{
  "num_attention_heads": 4,
  "num_key_value_heads": 2,
  "norm": "layernorm",
  "init_std_qkv": 0.0302,
  "lr_mult_qkv": 0.4,
  "decay_shape": "linear",
  "doc_mask": true
}
Each number is 128 + 24 x the weight over the matrix's rms, rounded and kept within 0 to 255. Layers, rows and columns count from 0. Numbers have three digits each.

# layer 7 attention output (transposed), 512x512, rms 0.0313, rows 91-123,218-251, columns 320-383
155063143154111162126096143094147148140100097142124134165185126156133102150125124161110122097155146140166134124124134152128102088112087102081130123134145144100129107187090139149118120116101152
117136120126125138129110126169107161094117106101128143119121133127121149074121158139027119128134087147107146119123172093169114107084100137114125141123130126124136135133102147142118151141123159
127094162145094135119118150110133106151116129163152114124133117107114150185106119160165094137085086151157175122123127126100135155160099100111136176116149103100152127119129143085141086120149133
101159183134073175151155126129144144163097106100137137101126131097112153095121143165135118131141139151175129141144115114106110084175100155137138131086125155121105173115108132116113147132118126
153175165132153170122099120088137117145115124114146149100148098102118160114119110129183117119150129084125151120140124129118130135145122121097112159148086121135132101141138142140122115119140122
122136155112121142158128110145064099085107099165139168125119107140147120185106117117122132094160107175143138125110134083159130092088154097116148118139159123192126158149110191146129158157135122
087077101120142100166117115100166137161096120172140141146141101176143140209080167078114119134155116168129105102119134102143145133133152064067157114148163116141121153159134142156138118140126166
100088130144122139097152127109114147091140170108135122108077159153150120148133121109157130129122095115086118109122114137111134105125142093132155106134167120118124156122084169144116179148112129
143095138120167152119089115143157136103110116114131142092095110146135103138148121086132164145137090089106096168148137135180156165147132071131156140117144112121140107130094134114104094143124138
152133096152161123138089137100133135097118115119120146134167135106148178126128186153119149150096113119135147159142127100111102112101135105141109175104092119135112159138104128142138152140113102
114131137146108117131115107101149149131143154145076124048141102167107110168124103108154148149152173132126103083160101125134137114119136072099127099149102074132162152137121156122124108115130117
157110161134146108127124076115165134146133156130143149105159104104149119139108137141118084123159150171131156081148082142093125121144134110104129119155077114109119193167114171095163122092119125
159101081113123091132113145147143113112151143117098149122113123166108131145129140143150153181078132075101118188130147137110123185096149159133071122116115144108171162111182107133140114120127126
130146099102125163127135108115126096136141143118112130140113109141127134093153167111117192097111159058132163164138179103153098142116156153148099117126135134162154158116140129140146176153131126
123130102097131116142094113163113106123151111120092135200102112110104140077141167163097121114112101153170135162115147100168102126092091154153134110111120146132132142103166104169154138123120163
094134140155136097128132101108135135130181130130079105089154119122102136073132137116132149156114153086134120144098154107151123125151164141099083142114136105139148123129098080125153102118133111
148081151114122126114134096115154123129138126141072117143119117177095112126131168146092147095100136105123125122119182089129109220117157162105123103132127104107169100102173079156114124110139164
116088112105104114119131133135171136140122146076092115132159111088136075122148099132099132152140146145128118130168111142109130111160150143131118112127133137077130068132186122132134135133135130
141070138119146067157137112125146114119126118132130176128098152149139088107140120101103128146142117120143095139088131116127132130181115089165134093127128185145088099109195128123108108131147132
158146133129133101139150092160182120141141165119151133096138157088139127167102145094124121144157118142134162124110122103100149112166155173105113101133130135112128138127187147122096128110133123
131147115182160190107138124185068131126123134103123149109092154123136150106111125151111134060122123111077160181147140153169127093111116105138145095148140108151179148134085128137140151149097128
139137103104165093126079150135137093078154105134106103179107081158134106131134140122121108134089134126142138127167140130152111140108136120150145145131099104138132116067128125108122119145129120
116158175133181155112161117095086122136131151117142126103090093097134100160145088115155082137189136160131158126152122098119141135143163094119125088161118133150119131109127133136117079143117123
152134123123166069108106120086165129091168134060096133133134111143107106101152130129110164143110153079106124111111117157157120124138159158145086127144085107109129114139120102113179097135127078
132151123123130147092131117142137128164135144139144145137117138077128159109130144189105144091150133089120184145121181087094157136140120124125138058142105177126139133130168133151131147130117118
212117118094149096122085128148167083123123157108133097216152083109163130096132119107077132131111151094078142102152134176157124158130115136100135212101140137095107125130111082115144128164130133
145078106130107133135125137200188094130133138140113145118128125169073109133115123126139165144101140126134136148130151163148092159124131214111067099106148119110135128137150085126107104117137171
104092103163138129136117088157147136122121113108137140102114192166137107152110151166136130159130091128107130136102133122138096169135099116113158136097194143153123160110115123127117146130101158
122155138162124135113113127053062105141103131137100140130051084165150131130116109107110063115154145087107141134108114128142112138108132083107112139134116136173145165112087138108134179162085133
155131082111128123125128143170081097094152129117153101105133089125101136182117083126159103098144127187175116161142170153162112114099116151132112113131108124120134126139143109134116127117146106
131124141126098199138104081157093109179120136145162169083126148144151136167104131137144161101153113131155088150092152134118107122116088116108112130116146124163137130143163166104148161120138127
099129100141092172138074126146098135094081126135146125137108130132139129163130173127113168096128050100114090157157145117137125097099142096143147145094180147151150166104120159144133209177133137
146123110130170106161085128167126129111112119132134137145128143090147117143129120136125142166096065173116113180146106136121107134104139130150154165067123150107110149107158100146100127150147124
128135116117135125159142085161141116140146150129119086164147118120145090122123089149168162123107138163154120169133153122142110095118114120153160151157166139133118124143152136110149144154116110
108129162130105145105123128135128129125151134133119138096145142159164157091099139151138046165142138085112137142160141174144125118124154109149148127133139144145079138109111113076110127117102084
108153130163154117081122112121115127122122118153131099125099128117116147138135136122144101111130134105127148119154126155130127147110163116155113088139108157108134125123165123137140134161113141
099179101089116149087121097098193140167141122099106120093120127142192181112133156187163137126125145173110175133175113148139113153152121139148136128146131135133116162130084135156136092134179118
126126153162110073119136179154129146126092105140101104153123086122137106112090099149114127093123143164142153081102111150154118080110159104137118088148130096137135092134104097104147136155131145
166120142129113141175163111165129062121137163092144136131131112075123141075120112136239061117135194167091118155147153139124146106147127197149147116098151110163133134122107122105137133134149137
117171143145140131110130138163175131126113136151098089156156120124121149119134148156119137133143094148137155097164149134142122133135118083121153117104185152098121102095136089169126141137107119
148170157136126124156072134115156139116135113127123126131144121115152119123118147117068097103122091148127101180146096166087115168138073120145164143119143117101120100114133130104113081121124136
137160109113082078135100153160190173170160172098113082117130140121114091180123146141059180099105089160142095079122162150098114134119132110088143141155158135118143126136112142171137147129120086
126096141137103148117118080096139119123140110114150116109180075143138126131150129101185123150151103078112151083157133083168175192132255126115094098153152144137121133126159125104129115144123129
146153133135126124112119092105124145152148102104136116112122113103122131114090111129222098122144144144139142127147104114153147079114166146144075116129125119107126132124095160153143097168145117
125120104118137118114119171130118159160174139113134136134107155083097084133135132097162194094125185177090097107136122156142136183084081146118138124130134087153164105104101099130134133113144147
138164121107120125109081158160127106135140130123111104112111168163099091147127135205119179160109155149112137111137107185133094162124058138096146171124168172135134116125064119133132134120106108
156148139128119141135167124140147146144155167086117162126137125099111103148140125108156115141120144182155091145102078131097153130101092152147111156130135105129125131112128137162181099139164174
092145115124166123112124094142098099119132111153144182152159187135103129128142128125178150187099100138147129137101105116114110139144109162113085150143127146114104126136097106137095126093145132
104149136150123148115103135118054118103107115164132129145098125148168099133153057135147065106114086117148115139156119146129126084124125082150106122118102140143126106152126140139141128128118148
104159108125142091133139097109154143137149095151144112161137107150092089135125129130188133116113139108143137126130116118123121153132117110156106113138139081124146123135133124140157098120144133
141087127143146135172133115086153150092115109130154158128121116123134110116127154099097090154156114124108104168130097110084160185104147112147114117110095126137129112132146160107146084097124133
105155130093079127125095171114075118099138121104130152109144073125124100123119133140123100119115118092153128110156099132154124104118111130123061133150121136139142141148108143140091166144146143
143060145105091136138132156141132111093128091169109157116126098146125112088133097117106096157097096110189165065106097099156122156154135125133140133110124138126149124143139136117132108131124134
160154111097139124147111104145123111111135136083108125161141133117117110174080122138095125105120112123137138168094161133138142066122058184160100120082145108118116122147114113095138169123146127
123136163155116160133118134054091131127139107126147134115071140146097199084135141160104159172127110086073113122145147127159140117101204073130099080149096205161134170112099119148132133137108104
139147127159110135094151134117092138148132128085103135119140129120192087127134088114173119060156111125138134110162114130129157115121136103135077137140143145122119126129138155162149148135112131
171143137111090128144098152109084090106152168099152066131134119092167094154113142136142126095097106140087158121115174127139105123163144119101144154097153141112164154121089136139138143129165140
110093132110139112136135123093117128128172099155175160122110157132128138136144138146175152178153153102159153126127136096151111145108166141097086188144110183132133168117146141152097112143111121
102118143161109117120120180175129113145154132114104113097082164117118108123135128210111148153094131154147144094107135203119117153138116110136112116094115122142118162155077164151149075081127144
116102163121104180115144108138090080173116110101144174106158137161116129112117106145158100159157176126135139135129145117127110126155192134108097149104135176184099128130141112111133099145124086
122123158132130164139156085153135133117139130144131181101138092129084148141146122133136074219141108128149102139136071150087137172112158170138142120136137100129104109146141088144124085105126132
146149122132118154137114122095158143100152127156147151121118145134151158129118105117129123137129072140142070130105091107144134146090122106143135118159111184107086106122145133148140133102108126
118054127115083155120157148155116136173095152136102117147155098151139079133140152141128180117109143147153096075086164111081117159143182097113164184144131128136169125134141152128146108107158114
124165098124147168098116075166079099143120166094130121149127139115137151169143097162138127123137090114109110148161183132147086103136091149123126145122163154112108123138136095151104114102133136
099135162125121216136142101106155129121132130142100179107141108159113145070126127094132117170112099124131104122117101093148129098159115101128169130090108190124118148105119119128128168153138133
112127135156154142107129095115130131103102142122128117180158119081134144130120111077161089050178116105099067142155108110122185108134150135138099066129126108137139088146178117121134188152113119
161108134130120132111116146120103104132114134123116134146110107098132153136102110114119093131128111104121141140114126091173165079122139156095119163099120119111156123139112125116146143147111131
# layer 7 attention value, 256x512, rms 0.0236, rows 91-123, columns 320-383
161137127166139115167131096139124149110120128146107158099067134134124134170118115104141167135092114103136130126149122114098130116138146161143140139077101111107130117143149113090145140107140140
115118163120092161121134156078124158162160138145132160176147109134154137147156111133176135098120116114126115103077094149098095148080146165115137167126173104103143112136106084142141146161113117
125118157132103102140123076124098153119157133148117190157158093120144133145142115097123105123146113118109118159100133131131133104110121162157125145108174143127127135138172133104125149107104133
122119118133166146132142090115114166139125135175137112139121128087171127139147124086093154135105143087093132127143129149136093111159181130121128140081097145083145113154135125132133141160148122
135113142168153126118131169148145166104150109133115162166143121124114126168131142125094139132134120101142134129155158122117112164105084132135063141055150116145177097128124119142113092110118107
118132119121127134103160110107099144089154127097161153120147128113148139170098118118108096125109178129088121147112102141077106091099069151152123117112142139088164114141112102106153096105123132
154121122085158124124117139124128123108077103077108171120104156126142123126162101154151102145104177103140121125121141090119127110112136160126117149141087093121181158133113142116133204123145120
130107133095135102122132150095086107109129109132120171163197127137105119116104122134130104129118121120117117098120100131181161129135099164122130087177141126122142094122145089148136138152106131
139132079072082078105133152142060144105155179149123131145123066150118097134105138185085145060135124203142161113114112134071064108111093154188123102122149105129116136132163058147142176100142126
131138118105128105157144122142118131148121116134090113102146130167146136173155129061079126139140078054125140116121148172132134132122123099127134115169118120114137108154141134132114133116168124
139128126124155170113109121135122166076108070160133189156111097126167163133102103157128111117129153109119142128123120114133155122179095155181126148070105181160129140177181092066124177110145135
122150083140120143144138126177129120108076100106122125163110167133145136146155160079145110104116164110144077123124125109153157154139162156156109129107138130102128161088130143103134146136154129
097118123121156101066104142085065130126132118127193115113125143094180125071154128095168152108135095159152137113122116149128121129110114117125173131149131137123161162149135155106110156114137142
103106127174120103117140146130127136171122132135139119099095110123127125128133137172098101128122114139121117120092091079125153136122113126131148155190113153117087138119143127119120152126149118
146135128165112129139125174122175109165104124102113120104187141119102150160127112132113134112159148125087127164126160139139148116120178172106133169096100088112120143125120200131124140120135103
122122131048112114130146183126119150160123163126143141163099144141153127153094129119097082093167135127118122128148107143186124137100130106132138103147150159113136164114159155116088170139159119
117150117111121112142128128129147108085105158096150106107106097114104135136113092138140125157128110137090131085118148121092177066117111131120160180127161197166106115134145108119159128140137111
131129148154151096120160138149141124144141144174166092115170137145152167142100142117145117104131112146158134127130177112136089126154114142139162114086134119123103166162097147132131152126129128
111163111154087144102140086132140109125122162138114084121167101111153151166080141151139185071131142146143108153137159157145125133103125146130076123154101096128083148144091148142106116130111097
133130141122142147141134085126078107142130130102135156114182127163130079077120126134131132109132171108103117140123124136160135127117101050115130158149115141128114144110103155147113115104131146
101118110090167127130156164115180148100154146164117117108147129184132089106128130140138108195137114169146155135154117126081137129116162136140157196121155140108101116114145075167107133128142145
126119152094132112127148129092151139152115152151145154134141130089097110070110129077068127150107066132124111131119098091114155111128103189101155131125102096112151119143152126121157112152134137
141119128135134125168150165145190096080096122099110152134189157140102135130122114161113142144097136097131129179111106086111106116157119107146157107144156055153148096118177089103179145113129139
112118102101112172161134161161145152159116164189088130157108098100069141136100126114110092133122126127125090126138134111095125146151096102127133119110140098112132129135132106113118162144106130
149113137123159173100133117102129117103091109135110138091156171135103126097065112060121123162176097127073074156113110127106097149098124133144158194131166103126119122151089110103088157115126142
054105144118113068142132137118130099070127162174121190142140119155141119162097175082146119090106085176185103132123066088139132083128122146158147110152081096104103149098128176155107120157097127
127106138127131118121113177059069178087116125135118114150120164133172139124085165149107156128153128128151123092152124116104125079142153062118133139114131167138124134107168181111139130119138125
107118120150135121091110157127109135147152114141153137131149092138129084122086127135170128117135140120119191145146127140086110106181115120150171159131079094123099166151115182090129120124140114
137110136102137126095099128143130119096173135133116122137078162085151135132176140183136174147085097121119108109112115116174109130081122157110153070102113082071122068121157111154133080121116075
136111157085128128149099142094168128159111123113145173156134162130119059125102132124138119114145142129164148118107105119092146115134167108124157133133149144157129097080117125128151149121121158
117153088138121131137122124142114146193174137134140128094103140118121111136147121123140074140132141145133122083099118143120093124110121127157128094126111140157156136099087116142114119122097125
101160133083101111082127118119141150178133112156113146098076141155128132071154122133142144129116141139163136102123134133166143144119122109131127116191110143128105118172125126137136097132134156
096109105113078103114117122128150117108115141159131083153132094142122152115134147113087121094124156127165147142117107158135113132107124126108117091160111097114089142105140170129121167102149133